Each number is 128 + 32 x the weight over its row's rms, rounded and kept within 0 to 255. Layers, rows and columns count from 0. Numbers have three digits each. The size before them is the row's rms in percent of the matrix's.

# layer 6 MLP down (transposed), 256x64, rms 0.131, rows 95-144, columns 0-63
115:168108146153128130143124096119123125131072186106155079093097093132085113116157242115114144136181115133091138112120108126144114093162168086125142110047124138121114124156114073151101155162058121
110:137149136091180091091106126156119141126083115095136120116089179069111136131119139146136144133055143185092105110143088190064144146110097193126178131110096144180133119160116135188090068146127136
093:141104192116095140162119122087055166137187105090114176085098150150097174121087083114116125136098111154110030123139125070133145144107132146118138113139160111139107113131073149137094166128093188
094:133099114114147141189190104154119199143158132108131132120164151187134152156107074064141092153132138165143159159108149158116128158131174108163090091171064127074163108131163103092143162156100081
117:072151091096088148129146087097089121105174171204127150180154068129132097181109153168165109134149115078087119135080097136052152133082103129123100094138143096101149136110123140143167107151141087
098:096109165134116126140109086130155128137131146173171154081136077080118126103147101136153132157116176202104143119139122108175122119185134154141157050151123136081101130089172083182133116068203119
109:108099139090139092114171103100175090132144127145134111217149110107129197094169133150109128115150092083084114104174158186089101127162049146095102104098132089113111093111126169118137190107138118
096:104102118197130140104142142175084156114139139169113124114093139137147114164153167145159145081150161141175135101145136111087138154137166113152095124104054130130039120087095165145071165126081058
107:180136092161122180156143104181096112068058120133099111092141166126190142118103083173183126115142117141104124087144086079086078143128130179157168124145112141148067172135106142135143122170097131
102:127097111115132096194070099166127161156130107123109099133118137142135145127179144103108134097145123093050115126087132107130152104148153136179129196135010168117124106100196108131164139104120147
111:159080156137094120134080071159150160111082067109105148122173142144144195156123112130139082148121145063098083167110123130116086113176162090167152190096115125156109142158175107122113121064154119
107:190181183119135193137130115111085141109116085072140163090079145121177112149128129152136156091119116151086120151105144132137130067107162186089077169126142119132083123161101113149125063188109152
089:137128086165160131148110113058104137184082203048110113138169153111134115184142186113148111122115095143139143114163105133152134171157162155071133119071091135146159147145114093172138101184118140
083:093126136113126167128164111147121152149102123080154140085147138162075047093098123169168109156148114182146100087154115052149104152073109143136175119099133113182168106102138136146146202091090135
092:165139145121181166076113181107106063159137113067134118122102107113112117202142151141139175087189100101111179131105082127155134049101172106100116128135114093107123133074152131158134143176144134
106:170123084137162192114144066132130166170137147112103097138109136142138043126159177130160133120148153108123115114144095092098118148187165123116029161124138147183191140122080122148149089125144130
102:142086133130179073144184133161131159084120168089125153191144114137154175204116159110174069144174173104096116122145122083150133103176118099176110107131114140115108066107138133099155160078137127
092:082076099105121137195086099144103161128107096143139085087132089079068127126173126118088126140142114155135115079114148102157180137144139096100133092144040175092081132082167108139090137129163149
086:149135061087053131099125179167163133149178129103142124163156152121081129088111108138100119163119070132093137131082155160170094188188165107144121122103190128059145133116153132161144146124137158
087:152099173172098104156061095145152167171115138177140168127142126145139152162160181109151109158128072143113134157081093115086114150178101135125110108116043090068148131119179168135154111082115148
090:120090152173154130193112128162102198160116124088133132132105123118183121137204139114117103113197087108092120153097156085106127154156101125128119175123069177147156073117191163134164119099120157
114:117106101047105114153157108186103061148117097135143086114136092156097073163122115096144073111139206102186159132149156118124126116095136144155151139110133192154149155096155150070137183137132129
093:141135198115091100118112135066133095106090143102173193191148138104117120142081137137156190106113143144145137147094159168160065160099065083082133107108079118166126148169148146176133128129099132
098:127168156109088169080129118107113181146117132123150093135159135072131157165035127138105150146141146159166123070162150023114135154136092097136105126105148073114128069166141112107089122110119131
102:119054079116108217117110054127114104138109122135088096121126167092151148147099094136149165121116096102057101127162179128119104165086145103164185142145095111081091127096119134122161108088106145
097:160109086138108156176162153128105091152132088143171105123082143169061109158157122130052131139126106111074122084074159169112136156125119186167223140121134160117124166075108102112134133126118139
111:097178082117166128188132150094148116162096082069147146141164171103085142031168117130158110149129172171095124139110129080119144124155147099148166118110108088164125125136097073116115152097094077
101:159180089139107160171122081154101073112088108114151128146079118091180142135115178122118114122109192105176113129161092112119192141124071121115178131155166144211107157111164140158172160117136119
108:102146090175138138133085186154114139059146134057098131123115123091177095146180140099133120079138100106157086091089079122122148081124141082142098155128037115155110119076123122099151132106117092
112:139130140101078131221093103159127169092134098113142177149091116121139157145160090110113094140193109134098168157091132122120157143127125155131144093127013181173134127131146129101154101077111137
083:066140143112113157053141056137142069181118117088087112153133119132126153169141062122114194167156111111055142149128097127130121107116064127096109153079155118103122121147098114130164095140173123
100:193125080080157115157074080140096106110111103097188046078135117077127086181095108125160092140128125134092085134126154156093128116133163153132160117124154155173124178130090182144124135095103120
156:115089114121163103205120109147148235119113112114105137153105117143166140099158134107126116137146112096077110157097177112070139133144136168126095149087075142100155060123176131148179091077122127
103:135103118053116158070131088142096082118091136088210100125082101096126146166098118121198149128114117123142130136128101180121088169094097122139112169187162081161115136119127107150129179182104148
097:170153114140104125123136081185113120146142061138137098131142118067151054112165100117062097198206133121139141145136114154155136103082152141108119089166139109173149138177124113159115156125110061
083:139098106186094086155113139123136106162154143139156109176113160096107094137155125048175084145132099123123115119081182208103153108147133142104071146165130109086125147158146188187104085106134103
111:131093098119176126115156177082135107121119141131069117159119113107137171089119079197106134147129167136115137182107162152060093163115110087099083111170069080170135133195102092116123112094111153
082:145137057128057132120166152159111132071149084130140156065205077124087133207112080180125100146133128130121135074145126110128145154155125123131124141110130145121150126148128154119132195169186158
094:178129149129118145199068118124198127149165083060078114134127145137112165143139123160147132188130096173138090144156215088160125150140104131128165102165171110142099101145161112116144106093140086
072:129116149121129146133162087142093090134158089126117146085150176091111214146152110172157052135112127169152103053178146131128144074131118138091098144144097110128084180112115090133116138160106199
105:125105071134109067231156107163132150159127077108094121133122143111051144175119083126129102170086106158100148101097151114114107100125076199127145090129106149125104094145132147093148100133166102
095:101086122110176160108089159138066107038101139062109134117124181145139177114137131109164090125137123152142104128178144136111047128134123122116123102161172060162069092109157144162117147141119112
075:144054157146086149162210172132170171108110110099163092183170093150096128110155092149140126150135148115123142102105128145126134093165068113140140103114143177143168128095126222136119082113156113
101:163121073181135095153184130122146166091058136148165138122126135064149161092155161089123211085128091102123179160108125087137184086176141147137117108099097126163113126094158133149136106089113140
094:107132135143145120154160081160177124121161092121113148097162081163065198105122126093140072104143153124184142115120080132148126092121112155157174096107142156074103125141155238143127089135101137
068:115061152143121100169123091186164110118114080103169170126150167056081133154137145121158039089134126123091113094098174152133105124103102110149099108195170118133108161096121113133113126167177120
100:175164116165095147082118152130117162033078096092066128179147120147124167167137141083138114117133114127100160120145109134199124115080114154111080120119146157163103130186116123098148087069146098
098:117135155151126122156113153127144184125080152105104044181093108169078178170104140156109108131126098159151153096109074066097117095121170117091128077092099141148079135113110056150096137116136154
098:109165109110153147208127100119117218125173132097138149081168097071115136104069117150097074134164107140068086122177111121130089167131143147178129119092122121166126099140139156083144115126170162
112:083102060168144161073110083165116075180094136106131114133140124129128090138138073147201118187131083166102165123122154140131152181117106143151115156075172133131114155063131143087101150124166144
# layer 6 MLP up, 256x64, rms 0.198, rows 96-145, columns 0-63
117:152151096078126113093136160128163188095090120152095140156109126164134132158148134189100096119108128140127101133145089218139152132146179161048170146120155101140125119124151040141116077173121118
102:146144084182114097155129146108125094088144111126151144212091128140109113131117175142106178146129171082167149144109112135125124112048095146111134152104111114146143211178191187148114132087119084
091:082151088124110128065099113132118075131091130138111114095107114102133145156114122117164159059132163088066080121159098107151090072168088121161199144137148102118064138165125131186155114081156120
101:154119157084059086119131165118156173136141153153094129171118171145066094103118115148168138128149177133172083115050094136145191149128168103097128156120107140097147139096071154197146112155124144
114:087171119156154112059151071167133154122091145077108137122126130058204128126117109162139154175135118125128105126117099155141168120150137152112088125127188169122152124167134077187046110093139133
099:155153167122114086124069169096159105099072130167097092120156155188164196069138074169142114118159149110141066111171126142119097181116139127122112127145121139114146126121078075104153119107198115
096:166119129137139152074077143108139099147139151146158181097146119109109161083159119099092083164121063129121188169110115155114142109105197189146101153131098136109200148145136102073138061125161137
098:205152138166130126094122147102055186221146131174141177165094136145106139105124085150085142127075158110131118135127128221081147088098148128157124117153086132096129125136103146109139119117112122
112:105164099121173140125124131091125125058139092155087097099091116089154085130161107130121133145157133119146076152146136079157131150167117124197150142123136210102119101200105147185138192106080095
106:090122101113207114138125048082141162057133106148144123126088151132146156049134068115127111134134117112158177148113154110128105147164122140138148136121089189108083118164123136189120146165087081
106:153149097142129136075125113153177107152116180148113159151117158182172132030183120101137079065109103145166124148086128183083143127114118114187126154176121189117161146124147119146164110137134148
090:077084079113158158104122140125096173101160123114159129114071116120151168135157061121122145137147148173157102147139150107117166050100212090187141089170151103137117105105163182113134109108130092
089:119132103173133140111123122070120160128132153180089129101097121134167171177094157126181175190171142079118138108119113131145139129164139130105142162171149146071116159148083169147111023159085116
095:172119076120126147153092156075182107146115117125197183088109052125118133075131144109129127141153090091136150158135152106161152114126144127098105156128131083059084174133099092142172187176118149
102:148125139107113099144141103115139085148151170193131162158139183152097143087137078098065092119094082077109069179157195191166134126098125149130177125090098130133094102149181147121108120110134105
101:082115110121123162160114056116157130083122078129133128079069168108167183065094107148121143125119069130162165191144115100066161168167115136122090143118169143103082135148127089170115109111107136
100:139176136137106133061151165156154129161147169156180132153080149109151167063141097136135083099090098113109135145127153125086074124138130124089126150020170125083129153158129144117130141163065110
098:140144192205150148102127088097116112085097157129138194141129101187171095137131157141157082108127138145103150136178155078078149098093078168124172126105044096161108124119115134118134136134086130
090:073128074090188125172200142142117119049096142110150126097122101083152077130136072140102118083130115123106147119121192115164156092113198139130124123136189148141169130141091112120162092133146149
088:109133101071155122164122102121174160071111125137103137123098101119137102101158136165133108121109132091117101156161141087113121175119226159168156168087164133118093090179134129183147151046080132
098:114117111096129057104121116115168191222121169150082170095131144079128123165119161079177130094112162124106144156105087184181125173094147106157125156124116108115105149099134102182105116121133167
099:133148072134125120161136131147139149074106129185105047090162081153128152107139136111124131157117126131120137127161129125174173080055210121142146143156157150090137138039134104103163095164109102
095:128124089165146121091129095139141121135061138084115127164085133160130107125156093114137095134120145138120208147095108179165150109133090222153089133154055122151097183085103076145158092129149128
096:183183128182104105132103091143074173162124102148146108137094194127126108076161081193173125134120177168157103138151143135101138122120111085176092119130099101096121092090130132138141118110070195
095:135133076170182136093116098121203160101131117136087108131105096123152121108128138131224053187139106105079136146173081115126144087102154138099112092146177117124119107194149109150108140129111096
104:151152134180124204128159136106130117137126130174132065195098119158162125063122075121075128167131115100133141149096180097094194119110140082082075172123124157097105141113184091127143130129113137
095:120147062105180088126164119152126167149056176150098174176177118105060107118106102154177114153132091133149150141066162145124180134132146135150095133152125096074106144106148102135103145117057138
112:081158147077109128150090109124092121100093091173063156132152198158112104165134138150098104117119136126086160144177097113127152169144110140144129135152176198089219136158176111111129154086113116
116:056159118127135102129109118141176145056102110158127173151141127147131075072092145138089116092189110104135146070144176107126187160155159178108093118108158116116160162120159092163146149125105062
096:166098176094129139163106143139188114124107096196217113129121149157151088077108123133156106118136132066146097100145148201138099161108164151140159137150131149107140139116103100114163190185087152
106:113113119101163122086099118106147133045143147130182133139136198135085141080071156053100135138144176121106155111183131142094147152147173110104098152123084083149115083119126115189173170139118119
123:067134088137167135124127098100087166082090098140143119138089114118157059096147090166103147121134130083110108176147131054104178182171150131155152180109128159114102075156127170168139151097084122
105:180138167166160179123147122169128107149100129138127197146107186136113087109126125078045130191125130118146137138128090097106125165208120130102099131106163107148108144137124099141140172163049165
109:085099165135152121139090119074186144112148174110120239131112145119145124167101126166183157126105115125090137145114049108156143082095078113090127148138127149112156125074170174113157126133095135
091:174149132084144167098138169169151108121127118129089145061106069077165119149128127122094119130124204125104137108195108050178089088128150135144200168107140097162142146113146112103167105119133138
107:169147164103059121121096121122136147126152094137168171098131104121100090163116166129150123116094112137115135055063137139193186093128155150142199197121143171100120114093114181084118108091122127
089:102113122078118108112149068159077156086157101160130109155118080154122122119132129166050120178192112118119155150070161076178165179191141134149117105162162123127132105141111140110084069127124146
103:113146135109140090066203129118147142183091136148133143094069126168120083113127118116167094129081147121123158102148110139113091134129126105158120166116070156050191184111073136186129152136107093
056:167129113172153048122070138126138151102125154157147122134138076103138111120159146072145190128115111141122107208105095149098124157112118125130125066150209169107120111157151147083149179067128119
099:193092126125160164128093133117110155067121120137174089080114153114189078108174144103112132155150161155120106129137177113075189107099124097111119172114126133139101086123130088097129208113060100
089:191104124123187059077170202099168142081111169156114140146153104110115131077117147127108123170147077138171166117060163115154107115141096111107099127138129169149157131125078076130159159112109116
096:139125103100113172112143105174123129101156123104144111133134070126162110106208069130147109223145128115111128133137149094100114086123186150127095110127092111174142086149138029184143147119154129
103:147102104123062170145145082162164158171165147131125168102150139164064132118140080090118154172164169083175090121103134166160093115099168115092161196126116112198093111101166116130137134111107148
102:117130143175129146105097166113096151122152136135108093157137168101154101149136123156159154147087119090068071161123160074046154096194143076153076099095126089191104117182134139143100142155110122
055:135227127117166104129132162105050168142155077162101074144135099192105110156149139077138181159139143135132147144151151120102185133113126076162138101165124111098125091146155124113138134181094171
105:078101155108171178138141100150129132133161162167135178080145107087180049118143114144121090185124110103154140115160112112085095072180149077147143113097119082104141113113151146118140153203087107
106:204165087123082070122125143180092061139101139106174160130140118099150073075130124087126090091111142131193148141113179167140128077077144140116112124120110154080086154116086129127170122117131106
098:100108102131156132076097115189093111068083111154094130207058150107162121070151119155157077093119156127122140136099142130107211136135130188136134139070136084125112112122129134133173145145092127
101:126132117114041182172090084141083149116121144174143168133118212155174102106133139165149163060137143123141139057088131171116124113126161119138092130109130116090119088109155118106160127061103119
077:118088172126180115158082155099075121149147204126115164104098138153148075098061137124081138112141091092140090161164103118135140161090111084123135132131142106082154130143072198128095113144134063